python train.py --n_layer=12 --d_model=256 --n_head=3 --n_kv_head=3 --head_dim=64 --d_mlp=1024 --vocab_size=8192 --activation="tanh_gelu" --norm="rmsnorm" --norm_place="pre" --norm_eps=1e-05 --positions="rope" --rope_base=10000.0 --rope_fraction=1.0 --qk_norm=false --attn_scale=0.125 --bias="none" --tie_embeddings=false --parallel_block=false --init="trunc" --init_std_qkv=0.0284 --init_std_o=0.00669 --init_std_up=0.0284 --init_std_down=0.0029 --init_out_by_depth=true --optimizer="muon" --lr=0.00237 --lr_mult_o=3.0 --beta1=0.93 --lr_head=0.00436 --grad_clip=1.0 --warmup_steps=200 --schedule="wsd" --decay_fraction=1.0 --decay_shape="linear" --final_lr_fraction=0.05 --batch_tokens=32768 --seq_len=512 --doc_mask=true --train_tokens=199200000 --steps=6080 --dataset="wikipedia_en"
Each number is 50 + 10 x the weight over its row's rms, rounded and kept within 0 to 99. Layers, rows and columns count from 0. The size before them is the row's rms in percent of the matrix's.

# layer 2 attention query, 192x256, rms 0.0775, rows 0-25, columns 192-255
096:33 56 54 49 53 40 52 38 44 48 56 58 47 46 51 54 38 50 38 50 32 44 53 66 52 47 46 67 58 45 49 51 56 45 36 56 55 51 68 45 52 50 28 57 23 59 49 63 45 46 69 51 42 50 46 73 50 35 56 43 29 57 56 50
082:42 43 46 48 48 46 46 46 52 59 46 40 43 62 59 39 44 72 46 46 63 39 57 56 68 50 42 54 49 35 66 59 58 39 41 38 38 50 39 43 68 46 50 48 48 56 62 54 47 62 51 34 55 62 41 43 53 59 52 44 44 67 60 44
095:53 49 53 38 41 40 49 46 37 40 64 59 33 60 41 55 51 52 51 56 43 56 49 37 50 51 51 48 44 53 48 65 58 58 52 38 45 40 56 50 51 51 43 55 61 57 41 63 60 75 37 43 58 53 51 52 52 40 39 46 56 66 36 56
085:61 50 54 56 44 52 67 56 41 51 54 46 56 49 57 53 70 62 56 63 41 49 56 43 61 62 52 53 36 47 68 48 62 67 57 42 60 39 55 52 58 43 42 65 50 65 49 48 43 53 43 45 42 41 61 24 55 58 56 42 69 59 44 51
093:50 52 57 44 41 43 56 32 63 54 62 33 48 41 49 48 50 39 53 43 44 65 58 30 31 43 37 48 57 59 36 63 54 47 42 59 53 41 49 46 32 41 46 51 52 61 49 51 71 66 24 42 63 50 41 56 40 67 53 50 57 59 42 56
100:55 64 48 47 42 49 43 35 59 47 46 55 40 52 48 56 51 29 36 42 38 40 31 62 57 25 39 40 39 61 57 51 54 42 62 51 65 55 50 30 47 53 61 56 55 34 50 38 47 50 43 44 61 52 61 35 50 66 55 45 46 37 58 59
101:41 59 34 52 42 51 52 52 48 64 41 50 42 59 32 68 36 38 56 39 30 49 52 49 44 71 47 44 67 47 45 50 44 62 48 38 48 56 28 46 56 48 39 46 54 54 59 54 47 46 56 36 60 43 32 62 44 46 64 53 38 47 51 57
105:60 52 49 38 52 74 59 53 69 40 40 42 53 35 35 37 60 43 60 61 50 50 55 39 43 35 68 52 57 49 51 50 63 51 42 42 47 58 57 37 50 48 44 34 72 49 34 30 41 52 49 32 59 52 53 52 51 52 41 54 62 51 39 49
091:41 41 53 47 44 46 48 53 37 48 41 22 54 56 74 33 46 62 30 63 52 44 41 61 41 50 38 43 51 60 41 35 53 45 49 56 59 52 44 45 46 68 49 48 67 48 54 47 45 46 37 54 51 61 46 51 56 40 67 59 47 45 53 62
099:60 41 57 60 36 53 60 38 49 40 44 42 55 41 53 32 54 55 45 44 39 64 48 58 45 53 42 47 31 61 54 38 34 35 48 63 48 43 44 46 51 56 66 42 58 62 61 46 52 53 49 40 69 43 44 45 63 27 49 46 43 37 42 44
094:44 55 48 44 41 62 49 55 54 56 51 52 52 41 50 48 35 55 63 59 55 51 51 45 36 46 42 66 67 58 59 48 48 33 44 52 68 68 45 58 53 55 60 49 59 48 54 39 66 54 40 59 50 52 49 36 48 40 49 57 41 58 71 32
099:39 50 43 52 44 52 50 50 61 54 55 60 45 50 31 46 53 60 73 61 47 57 57 59 67 68 52 52 60 60 46 41 54 47 56 38 59 52 54 62 72 50 57 66 59 54 49 46 60 44 62 50 35 39 36 37 63 38 58 48 43 48 53 44
101:44 53 56 61 53 47 48 45 62 55 40 45 44 62 55 56 55 50 58 47 65 47 48 57 57 34 54 48 59 37 64 51 65 65 66 58 39 57 59 61 67 67 46 56 42 49 46 49 50 61 57 60 55 56 31 36 39 54 40 47 38 37 55 42
099:37 51 65 37 44 50 52 34 37 60 45 69 37 67 68 62 38 43 63 48 61 61 50 63 56 67 55 25 39 46 55 53 42 52 43 50 46 64 43 44 55 65 40 48 57 52 34 63 57 72 54 45 36 39 59 43 46 50 52 41 53 47 60 45
099:50 40 60 62 47 42 60 48 57 59 51 43 58 43 33 51 64 47 38 39 40 51 39 38 66 48 35 59 35 49 63 57 56 62 61 39 50 57 61 41 54 41 38 60 55 33 53 49 54 46 68 61 38 44 62 65 55 48 59 57 80 32 61 44
100:51 58 37 78 51 64 39 46 33 46 61 38 58 48 51 45 44 49 46 56 75 58 49 52 37 52 37 49 36 52 51 42 52 56 76 45 32 48 61 48 71 46 52 56 55 53 44 53 62 55 16 40 58 43 52 57 55 52 50 35 67 57 41 39
100:63 46 26 27 44 56 39 50 58 40 44 47 41 66 41 36 51 34 53 42 48 45 60 50 50 57 47 71 56 44 62 56 49 32 26 55 72 39 48 53 52 63 50 42 46 60 44 43 54 28 41 49 57 41 68 56 46 43 35 42 46 50 49 44
095:37 44 54 42 59 51 44 50 46 49 34 64 78 44 72 48 58 54 60 56 50 38 41 39 30 42 39 47 48 44 48 51 50 29 48 47 59 50 49 62 58 52 61 52 36 48 68 64 59 43 32 70 66 40 62 39 46 59 44 61 40 31 47 53
096:40 62 50 61 54 53 49 47 48 56 36 47 50 27 43 41 52 57 46 54 47 58 51 67 53 42 49 57 30 60 71 54 33 55 64 47 52 65 50 43 40 63 47 47 49 53 34 47 51 60 57 53 38 72 53 64 51 44 52 55 38 47 54 37
099:49 40 36 49 36 31 47 48 53 45 43 53 56 42 50 54 41 58 52 52 54 71 52 32 53 51 54 46 63 54 45 44 71 52 50 49 27 42 47 35 31 47 60 52 26 57 49 40 35 49 41 44 56 53 46 49 33 58 52 69 53 55 54 44
106:42 37 57 39 53 62 48 49 75 58 44 52 45 41 39 61 41 54 19 56 43 48 52 64 44 49 51 46 53 43 36 40 44 48 53 47 41 43 53 51 44 46 48 44 70 50 32 39 64 61 70 46 42 54 32 55 58 53 41 46 55 42 40 63
097:57 56 46 67 49 47 63 60 54 56 55 75 51 55 43 34 54 44 45 36 50 49 63 47 55 39 48 46 43 47 63 43 51 61 58 64 58 35 33 60 42 56 54 42 53 41 44 49 26 60 49 44 36 42 53 36 62 49 36 47 41 55 61 60
094:66 41 45 27 51 50 43 52 56 40 64 62 43 54 45 69 58 45 40 19 41 56 50 63 46 56 53 55 49 40 51 56 63 67 35 51 55 50 48 58 71 42 70 45 56 47 33 49 66 47 60 53 35 60 65 27 48 49 40 39 62 29 35 47
101:65 50 55 55 61 33 53 60 34 44 48 41 61 58 50 36 42 23 47 50 49 50 69 56 65 39 56 56 43 33 61 61 50 48 57 38 32 46 44 35 45 49 54 61 44 57 59 64 52 43 57 47 70 57 37 54 40 43 51 52 44 55 60 40
104:56 44 55 54 54 49 59 64 68 54 73 56 61 60 57 44 46 54 57 66 39 40 50 67 54 59 73 41 56 52 53 44 58 60 59 40 56 39 62 59 35 65 45 60 41 58 58 35 67 54 61 57 40 64 51 61 52 38 50 47 49 43 53 46
099:43 54 62 38 58 56 41 53 35 66 46 45 47 49 43 41 57 28 59 51 54 39 58 42 47 45 60 56 40 60 51 36 41 54 56 53 73 47 71 52 27 65 45 43 54 37 51 67 63 40 48 59 57 41 66 49 56 61 46 49 32 58 61 40
# layer 2 attention key, 192x256, rms 0.079, rows 0-24, columns 192-255
098:40 57 48 45 49 45 61 35 54 50 63 45 41 50 49 41 49 55 35 49 61 37 66 61 67 64 68 47 48 38 58 55 51 52 50 41 67 71 40 55 64 28 56 49 36 65 60 72 41 55 64 48 47 64 44 46 43 32 67 41 47 55 51 47
100:51 58 58 66 54 43 58 34 46 43 60 51 33 52 50 61 48 50 47 56 43 41 41 49 53 72 48 56 53 34 44 41 56 41 53 49 73 68 51 54 38 40 44 57 58 56 66 51 51 33 41 47 33 34 39 35 46 47 61 46 40 35 62 45
094:61 47 58 60 37 66 28 51 65 61 43 40 50 42 41 42 48 41 53 50 56 44 49 46 48 35 48 60 51 54 38 39 40 60 54 53 47 32 37 48 41 46 55 44 58 48 61 39 39 44 73 45 54 47 28 31 57 51 60 36 50 52 57 54
095:42 40 31 32 47 54 54 38 37 42 52 52 38 50 43 36 53 66 53 48 65 40 38 64 43 66 53 59 49 72 61 66 50 58 39 54 50 53 46 65 36 49 45 47 48 61 53 43 60 56 36 47 43 58 58 68 43 30 58 59 56 52 46 30
088:63 38 54 53 55 60 49 50 42 43 43 60 61 46 48 40 60 52 61 72 49 50 47 40 47 57 59 47 35 58 61 52 53 51 39 38 49 41 59 40 43 50 49 54 35 44 45 62 45 60 53 55 37 56 47 47 65 40 56 57 73 42 67 56
094:49 31 67 56 50 57 64 65 43 52 48 63 51 54 52 52 39 58 58 42 55 43 53 46 54 51 52 57 50 69 54 47 53 52 50 62 26 38 44 56 53 47 39 51 45 43 48 41 36 48 58 69 35 45 47 56 63 52 46 61 60 80 39 55
097:49 61 52 62 51 36 59 57 49 55 53 33 54 34 55 54 51 29 49 40 58 63 56 48 50 41 60 63 63 44 49 32 44 41 35 48 66 50 40 71 27 48 38 49 68 50 48 64 43 56 48 45 44 45 43 47 37 56 58 48 59 41 49 45
104:44 38 61 53 39 51 69 49 43 49 57 58 64 42 49 36 47 46 52 46 39 61 40 66 30 68 58 50 50 38 57 38 44 50 41 28 62 34 53 44 54 47 63 40 48 64 54 55 63 46 50 58 60 58 31 61 47 48 52 46 69 60 55 45
106:58 56 48 42 37 45 54 39 43 44 51 54 51 34 52 33 46 44 56 57 61 65 62 42 48 33 45 64 48 68 57 40 52 47 60 48 47 54 55 40 66 42 56 55 61 75 57 44 42 65 43 49 51 45 62 42 49 62 51 42 62 53 65 46
097:46 58 42 44 39 54 55 39 58 46 44 41 32 43 44 43 48 48 39 48 51 54 51 65 53 50 59 50 73 47 62 54 48 51 65 57 64 49 48 49 26 33 42 35 43 51 39 42 57 25 54 59 54 50 40 59 58 38 53 66 55 30 52 41
102:55 54 61 60 40 64 51 49 39 58 70 53 49 45 46 56 53 48 52 51 45 65 67 47 55 63 34 46 43 60 42 46 48 43 50 41 66 57 45 48 48 43 48 34 40 57 47 48 50 45 60 51 47 55 38 47 28 33 60 41 35 54 56 50
096:57 48 56 42 59 45 46 53 46 50 58 49 62 61 45 47 36 48 53 76 51 45 62 62 57 62 36 47 54 43 47 42 37 55 59 40 50 44 41 52 52 46 44 58 20 31 44 44 30 60 53 57 38 44 51 53 41 51 43 48 43 47 64 59
113:65 74 36 50 75 39 25 43 60 37 52 50 42 56 53 63 60 62 33 42 57 49 48 69 44 52 45 49 53 44 68 43 41 60 57 47 55 55 61 65 34 41 46 50 48 62 57 56 53 54 27 50 56 39 58 52 42 55 48 44 75 63 48 54
104:33 61 43 42 49 39 54 31 58 36 46 47 35 65 53 58 44 52 45 69 44 56 56 50 53 51 44 43 52 37 47 29 50 48 62 45 50 62 55 66 28 55 51 34 40 50 56 50 30 48 72 49 45 48 50 58 44 49 51 64 56 62 56 59
097:35 46 55 31 34 42 66 67 59 41 39 49 37 56 59 65 34 51 41 59 62 60 53 62 53 40 50 63 42 53 51 39 56 65 54 57 52 34 48 52 42 56 64 55 41 57 77 52 41 36 51 54 53 62 62 42 69 42 46 69 63 50 41 53
103:43 45 53 44 54 53 49 38 53 30 47 51 37 49 48 63 57 59 63 58 56 42 54 56 56 62 31 54 44 51 42 51 68 53 31 54 51 50 59 61 32 54 45 54 32 42 33 61 45 55 46 42 43 46 42 50 50 45 39 51 62 52 50 61
096:55 59 50 53 55 82 55 45 51 57 34 54 62 46 60 57 51 57 63 36 59 53 48 34 57 51 44 51 64 47 49 38 54 28 34 30 61 44 49 46 44 59 51 50 53 62 44 59 57 55 55 54 53 60 60 45 45 61 40 57 46 58 45 37
096:48 37 62 69 56 46 70 60 52 23 54 52 70 36 45 62 44 64 54 34 51 43 31 48 40 48 53 59 63 59 51 53 53 39 38 68 58 45 53 37 48 36 49 47 52 52 55 61 62 38 41 40 60 35 49 49 48 70 47 50 35 51 71 62
099:52 42 36 56 50 50 36 39 52 58 33 55 59 54 50 51 50 50 43 58 65 45 43 56 60 43 45 39 51 41 47 39 55 49 61 30 41 49 50 72 43 64 35 50 65 48 51 49 48 53 56 51 77 46 56 51 65 45 49 50 62 65 53 37
096:51 58 55 53 63 64 79 52 46 78 65 48 44 48 40 37 43 57 38 44 53 55 36 52 67 52 69 46 55 53 64 63 55 43 47 46 44 64 45 49 49 56 53 44 50 44 52 57 39 54 38 62 65 43 54 56 50 50 65 52 49 43 53 43
105:62 54 54 42 53 60 36 42 33 51 49 66 58 43 42 38 62 33 45 45 46 68 46 55 44 61 57 57 47 32 36 50 50 67 41 47 45 43 48 44 73 59 57 66 48 46 69 60 50 51 38 57 43 61 46 58 61 48 64 57 50 48 53 33
094:46 48 44 48 58 33 28 29 52 48 43 51 34 52 51 44 49 26 44 49 53 37 48 50 42 61 49 55 42 47 51 61 51 43 62 62 58 54 52 52 63 60 59 50 49 37 46 62 40 62 43 56 47 48 46 71 48 50 53 44 66 50 54 56
090:55 59 37 56 53 51 44 62 45 57 46 64 36 57 52 49 47 52 54 38 40 53 54 60 64 58 45 40 45 27 38 50 53 46 50 62 39 51 57 57 48 43 34 60 32 53 53 53 43 50 46 52 50 55 58 56 59 28 57 45 47 60 34 65
106:61 54 56 32 38 42 55 48 50 61 59 48 45 41 46 49 57 52 44 41 55 41 45 52 42 32 32 47 62 67 45 54 46 56 55 62 20 39 48 56 47 65 55 48 40 46 48 32 41 49 41 49 63 59 72 53 63 52 49 33 55 63 53 47
100:55 53 53 45 58 54 44 46 29 47 40 49 50 61 57 52 51 52 47 32 58 52 35 45 61 46 59 59 57 45 65 25 42 44 66 57 59 57 62 55 52 52 60 48 60 36 42 51 38 48 51 33 46 41 56 57 46 61 61 55 49 67 53 55